Part of a small language model's weights.
Architecture: LayerNorm before each block, learned positions, no biases in attention or MLP, tied embeddings.
Training: a variant of SOAP for these matrices, 4771 steps.
Each number is 128 + 32 x the weight over its row's rms, rounded and kept within 0 to 255. Layers, rows and columns count from 0. Numbers have three digits each. The size before them is the row's rms in percent of the matrix's.

# down: layer 2 MLP down (transposed), 3072x768, rms 0.0919, rows 2285-2316, columns 0-95
# up: layer 2 MLP up, 3072x768, rms 0.0921, rows 2286-2317, columns 0-95
down2285 094:106157129104124117150148120103135129130158092114162203093127098149117147098064125118112121162138160138115183096140108140092111133141136169108130174158170149126118094107141143127098133140098174141095110110133135094110098105161124084155151085164124099113122133140118133176118135176092149160
up2286 102:145110057158120158146169123147117113102090167134160145100142087160116150172087122119087103164114161096189115142125107146082069140075139156100113133100133080145117131128134180141135115100118104160176182071104100135088167135133134104133075093151141104155093155152128117138107146137140181193
down2286 101:151132128124070100150118133141164136116115142179137115112122099140103113085093143053097132148116163083144119097111180205099087131127097121119121116114153146125083080140156117053178099135142105199158136052079111095112139115125141131120173089152144147144119139134158172083133130122129186124
up2287 108:132088178125130118119150134080096125122148059125127120162116104178146162079110138132173086136124095113137088172099115127200135200182078187152125134120150190113197149107089093119098114107107163125159104067127156111185111106097108137134092136129130129070160182108024099133118137120153165160
down2287 099:137142086122162153195136117127147089220155096092118081118136200143102184120094100107109139126099122125156105127160138140123109167126075145118126164153167138112162111085139124158106110134228115134146101113127108188145088097144167128105083156145138083162146224159177124139130117153183106144
up2288 102:079153130123131096106121165159091093108111141100122135083114163113119102116149100109119096111169132056138119121131111092126122175139131119163103099128097126145135083081149082120163052199110105190203078119088120125112133079112127119093172148126198128146124134119163100076148150154152101157
down2288 100:163099093128115138163174141117073131118070137164101158141105164158108126103081144145158160127130104094096148111107106132179095124142176110155137116161098121159137163130140158101160124118174124180103177109180189070114105084113178085139162038173130122124147071146089131147147134134147095143
up2289 094:118124083119139070168158196119095142138177112154080069073155116117101113136143097106126131178118151160130133147143155152137082163078119115168169084122092107150129127178176094156098113081113134143123156153148051144152121141096144103159164117073135098118079152131080111121132143093122174117
down2289 096:173134142125142134142156153168132133121149082108121146161145138084138134092090091147168180152104133116147111123136111139120164100110135124122160161182129209119073143074118175131100082132092175137159118118093089168148093154167113130158149085100171139145113104180153109116149141085106057117
up2290 108:152149051097130149113101098176093089145156106186184144138095161116105116099118157137059132153148091148137157091116141117155138169102168155117117177145173081048133077162123138101137079108119132147093151198068101159080137149165130161153173125138110111150147090091178105066131129122128100204
down2290 103:103093171159119140178130130130132122103176095113083112104170156146095141144185186085112129108191130169171067121136132137148129174103134121134114167134136190162145151127162107084144146148091143163080110137147102073127135070149146095125166094154098104117171141183127131133123098105115117078
up2291 093:194137138156110128110098139129137112132113135115059131116151153107128184121153088075128232135161087138126156177169094139174124089088123089113097149146185131071150121147104108196128073122154097118129116128158106066104090131113190093102140082095132137131176103121153153125116079110140148117
down2291 097:137083114206149175030134095162109173102162163129167162105171103090116079044100162131137145147166088100113101096126171118150193111132219112104114170212091140164111175127110104140183122088073155145137145140130092120124129165047152150132126133092133170148115116104166126113065118083128077162
up2292 099:122143121111131124109105128180106126146176125120050164121161082165098132135132163163129169105116154125069131095142124119102098105144191111135113080144119162105138170165151122156152180172089102145134132156141070137184087123088170144106151110136069155196074091190086075150128116081092138116
down2292 099:101140115163133143148104161110076132102141054206179094137131125186176126103112149164121128129161196091092137199166060086057137124144120141142109140094128070114087132147134168159120098107168096117134170143131118209155097165131153077128144154116129160155109158163129130067104090107106119116
up2293 100:136135095118103085100125120143146167205129120138176139111109158174150095136134192114151100172095080136099149216123065142140140110155138113125105120122107133078145134158129100115109109158053063088102123135170151135211128103156172107153139180133124087110078142126145077091122163137057163144
down2293 101:091142230104160104191216120111126110091168092124156083164140116149173187149139104089122122155110100108109079125170216123157141150081139125145156102099043114094158114115114111121147088137125128082149136140186139135123215137143159138163106139174102137121191107144215176153180161140146130133
up2294 098:153085127171167069133104092134132120103138104111144142149166129149172105158148078128128135171104128151162153127109125095085168124170175107142148095116054118209136092148090101119097143143142108128148152082131194133155150164147117092113104144119138195122111117172132164112131057124207094163
down2294 094:135133128083104082120148106112060160157090173162140147074113138126099155139112123114110139192122083137111120115131157126092192110136098098193156140153126092185147155039128093106079150139096159131140136104147133095098114138120106161152100179160143072158098136150094089118122182102131101119
up2295 109:118132169200095130139170112121098118073139067141156151084127105123157097116120174154100147145152127159176149174105119159117106081133136170133125180175160091128106173130107119175122143154160117132177116127106167133141161084162140120176123139112203132126104150160172082103128132193109093112
down2295 104:107124091123193116106106108140168146128158095152135065160099165113154089104098128103091100132160139104099159080130123191123096173147137093147100164113120099080128189147132110169137128042101123129134134061134141195133069117095089133069105160140123099103126124156054111191122163134129109098
up2296 096:138115135149172166124145096105136142151129125155119130123127124089128098100126170110146163164145112146143163130095146101159095110096122188101167129180045088140188137147120146148121096182168123138072130129144118090102129080155146137136140142148096135147150149140106097062138089083089146142
down2296 102:089137153157109187153141111139110154106130099140134101157155120118081112142172140128097097228156112119144127092132118166117111130106083104159136154172101098104078147152096077180110085126157167164112111169135138089125118128106103097108126107135093037131137106129108154107172089128114084149
up2297 099:153128083140153109147180146082143182104102098112095124111165126122130115153098130148121076080105123201135068056134131142147185152110106053129116138126101069141150106125112101103097098166065145131164136115140158103181145135112170073101071088078152158056115107113161074088095097128042131149
down2297 095:140106088174068078124116125160145098113114097123148096115114146142226150176151072126126156109154125132180104156099128133143180086135146153145130177098132106156179115097103106210103085151154142089166093132156107110151145104082139124165117094103097141112131087128084140212118105159159178069
up2298 096:146126134071101182194131033152134124050084141152119104186123115175182090116137161095103108139104177117174059101156176039116162137081103162131118120092124065138111117111125107145115165187099078123088173121149109141113095107179138060059124149142134111062140141098150086152109109150198145185
down2298 098:122137092045127109100148124077106136124082118114139186184121126195171089063145146099098130106114100112098154111205133051112149139130107149149071141097157137167138072199154160094134117121166097093116152180094099095110102161132106088102091142147097140159174070152111165159129138133139136111
up2299 092:147142120095136119191130095095126139128066149130125141159106090109095113054118162165099095139140218126149138135180101147104144140101135109169086105101183088182107141137145136081124124085153064130147147115154120143160134106081140102121062121149158108190139119136138112159154160126160092167
down2299 095:114099171111166178137145141113136116132166139095123121139149116113071112135088124129137091091070115086180096172084174120084170161128100104125127157165113136070112056147148094141084070145117145142172139172116178075105138129145088138141148131094147137127092089216119113051119187192154102109
up2300 105:124193109120145093184150135148108109137093165172115153099127157151162131112066163109099136132123166150117123097122120132084130102119092162143128140178133116077106087198102097100140122095150139146113140140180103156090146147128056135089086108114115111113072090167099133125141150095100143106
down2300 097:148187125130129096058184168124077116113128100111173065138089142082047135160147056084168155150131133155165118148153112200144133118155157087168207163155160158099130185122112126134148132145144128114125137123131116145125137081133120098078206139102131138152139176106107106113165127142119138156
up2301 098:119144076147142140144102134125133096100132123197151103068140062101101131143172152126137089179131144139101111120079071098136124117143079140097144119137100156134129131119077099114154230122205116117109107132123181081102158106132136149131145116080136174145181139115138076145146153120087079099
down2301 097:080113127123102185120103117059132124119139166099044102170125173144094201192074148179149153167138137131160111131096131095088107147154130179146133190142093139107121177071129207135130170200122115120113092155086130184109099151081131138118046133139120198098140125089148115152118103115130184094
up2302 096:152114144183193155127097111153156158159083093093129098140167081121127114126096099188157141167114078114162166130099127121107140116124128116157089166179099107142070116105069114126112151123079137124101165127135104111170161136110135089161081065193137188124102159123160230174149151175178127061
down2302 095:083119106115145163060125076163104114101099145105111123149100186198124213118084111176152099128129168091133139118148157154146109129120151149165050149179194135142167156162079118108106090132183104176164108161166067174132124130131149158138132138112063118108137143105137136100164160170151117102
up2303 110:211150148151197152105123178082145099104152143132133152178124101149146105112124130043151138077101126078089080156149089104168150110118171126141153081065171136116153122133147092173105136127138125111156095105113090105154120133136102125162095121132152148002104109140189131120110084123174046098
down2303 108:139153088170164154126135181153141131167146122102140126143119148102054103140098168116150157071144135141156152119081108143105112111135138121115132150169157133118111163133131098114085107120132180124181088199063150122080083125170183123140125110173099123062100127083132093143137117131158134145
up2304 107:110146151034136084137103130112143105163155127160128086167144140173090133129142136089168144069125121109090091150150078080111099111169150195109076115180103171103143109143168137114092144166158068139144132126147085133149119154152116114138116113113148141073113129092113092168183154085082194147
down2304 110:160113176098113104132115127171121122090155141121129126118162157084129173096091166121170137116172131169167082157174090137131109137108128089121121166170161108091098121122103147156184173160122120136144153062082172082134140141132132187121169156088159098111176132077078107092121075137118127122
up2305 097:130205178132111076109146103161139187089126131138135135183123124122125143143140158072148062155151085128137115081138133074116117152128094128139164147129130103073126114130045146141194142124080172097118076114109138140179115084155152113113132127156118105134144117120120148162095121072126114094
down2305 089:190155191111182102129146078154117088105121133096139102102114139136123167186126131089139130138116118155160192164138114096116105146147096121159113127161166197138137161102101085104122132114147167088070187145145109063140145133141127143159120102122147184171132138118135152162107132126116138091
up2306 102:167134145135074108078166085107091135103120137114176151116175155166118182096100153085162203117084138104081173130166144114118046128087124054144149120125113131076109167107096134071131134157085223156115123136145115102110145115145134133115090130135165104166113076093119126075214164134105166182
down2306 111:162114132122099145125114174151232154105129135114080119146170148177130124161122111189105145121085130160089120160132142154114103167092123115109073147130130086164144103080142219105154169115187090117071128134156147112155134146170155101111158153173172190095102164174113144121156151153152067165
up2307 101:090125088079152146140136182134098140131097146109107148080080086112103148090123109172066131213089172117111117201142100115110131122146234131097151121080105171134094106138091161137122106198123082119202181148111112158132146159109133167138092129148124176132173121123127103118109108147160068111
down2307 103:135177148151169163087112125111151085065117171146144127068090116120131183135153153146085106166133133079110101142158092135103165106108195107147119079141113116130137149107153086088157137182127174156139176118137205078183185141106122175180039156156096160111121099128164131130146181159096141087
up2308 093:128129146132142135094134117150146162101112120164114163129096111099166165127123090083099096116158164115075126144175120151057100121146136199141142072172153112140155095042153088091131156154100115125086099113122112080152112107125116104105122138072120114126091170155111124073113142133171108155
down2308 097:174098082122169125141125099092193146067063182153129114103127121149170108092124096173081109114150155087128142146078086115152161145146130158090145184085184119135108081155156134127129124157106074137123133097107163094124153115163126106164104159147117104116139172182116143091149123194196118113
up2309 094:110159069069125130148171078137130167132169080105096122132164134191144118160135152162120135153186095216192111109116092133112166173112146146147137169108145082142107123142150127093040108130134104112151082151122144148161142201094114117131154096190125201130155107067133064078109161169094119073
down2309 091:146144116083153184152081123110142148144120098148122127132147116068106179067142148165166162113072113071078084111134121097159139133123176100159114149131126142170179101112100119122119155121118141085113132093147084123077133104154114055148059127124124107163091106142098110174117115127071048122
up2310 109:156181170143140155163134144084104145127159136125110132084113163146064087073111216132144164122107076085160167089138089111130138151172131118091092152098152114132089095142127085062124130156147181185118147091107108104151149152108132126094170159084110144163159104096123113141125178143077106158
down2310 114:164107158138154123135137136154155120186127070218115105175116090076116160134110173148167134129093130166132139101081113194137097200142122128117136120142066091154139112038165123078207135116117091085125105163109117149105103172134171115074130097114088157129124213178157107189180160082090103110
up2311 100:173134145148137133074114122142141158141176091158126083080178163102200117162185124124132117117116101119101119203146097105157164139124135189112149163142101045184181143065143106131122139138076104141137153088190078098176079150128063098123114143089157108080138102098131152168145189157114102130
down2311 100:169189171148183147123132127157131169161067101123200122143089090134129141075092134112077145145120157160141148118170143126128124152131097133024114131154080082201093110080084175120113136134134154105132110135156061138077072076131094115156139096148092094159120119135163158082108161109170175135
up2312 106:129128041110144139138121152149140111148117122082131119134113135134171139097115154116127131101120126170165074124122139112163134163103140159178092193116117116111106121130097173109134084163143184106081077122120116117176139151101137129167130126105124112122093171098142163148168128149080096138
down2312 107:131184121167133094126130098125116071103116144208166102105112076181181159152089117120127110157096175173148076120122147091173089102144114111151188173130097155136123081094129148106141167135175103198127082111107144122121132150071154170096159143131077111180116132156178162116172066103168067130
up2313 089:135082124168132123176084151142065150157098173148104140130137148110168126123074105118175085044080166125104113167125144160097147095117113192165091190159127087096180146048091171121134175111088128095103075153150133111161121094121137153100124211126130121138130120093070162107159099144161132219
down2313 088:121169132122122104149149120138187187080064151116088129109141113149118075137139127030100106141102173110156097118152140188108074187101176129051112137139071184120126160103165174070112145145083152126106197102108152151156131069138130103175111139113112108103104080109108139060108111110147074152
up2314 110:167019132133121075121152138128101104117106114149150116177116075174148122162161137118098133162117079101174085141127138153111131124123127115123151186122120114153133176149093138189164170139166106186182156171119137113157079116172089094117091134167178162157099122109191131140103133103175161167
down2314 105:152153130092162140092127187151110156156110100221104110142053171194098105112157106138150190077110131157175116202124105122090147093158145159055084117117077162129088141131186136126133146156115136194100135085147174115115121081131192143130143106118108144068130072155071126122115095122162081191
up2315 094:041111127145167162083141138141094144159142113176123077198112172134106159115113148139142121121099106166118193196090137147124127180131135138128076135110147124108126076115138148174178169102183188121134130085089137088084155144168152139177137151135115079112108161104128100101040131145146155109
down2315 097:091115132154120115133143075145155164116133155161099095190133166100058166165158154104121127119151106200131109134138072121111056115127186154160059128132124137140103146081113094108131141081170148151081136073154143087142083092133189164187118146161165174071128115112188151102138100129190163139
up2316 100:077165140139151177146125094105208123163144126117066117165174065132189134087108098130141200118113094140138155182152143084152108106134132092081134090104122129039134142118110092137085166165111078133174151157062082126139153081203091170124124128161118115132120116145103148209160131150146108092
down2316 100:195202103164184106135136116150132134112127128148110084131144108092142129114175087152163125165096121103112115131075142093169137101106145156083171109118179148164156102081136146124110110117095156135139147136160173148110090146172146068149117091167129136135144121066170088164103149131080140164
up2317 099:081158092130127083151129108142097126090144168151105110167094158128125175144125149128099108171098136148142141166188119098129134136097155088162167115224112111142174114165151145187099127077086112182077167102149091106152103180074123164128149106119068104115099086111152076146182068147147129144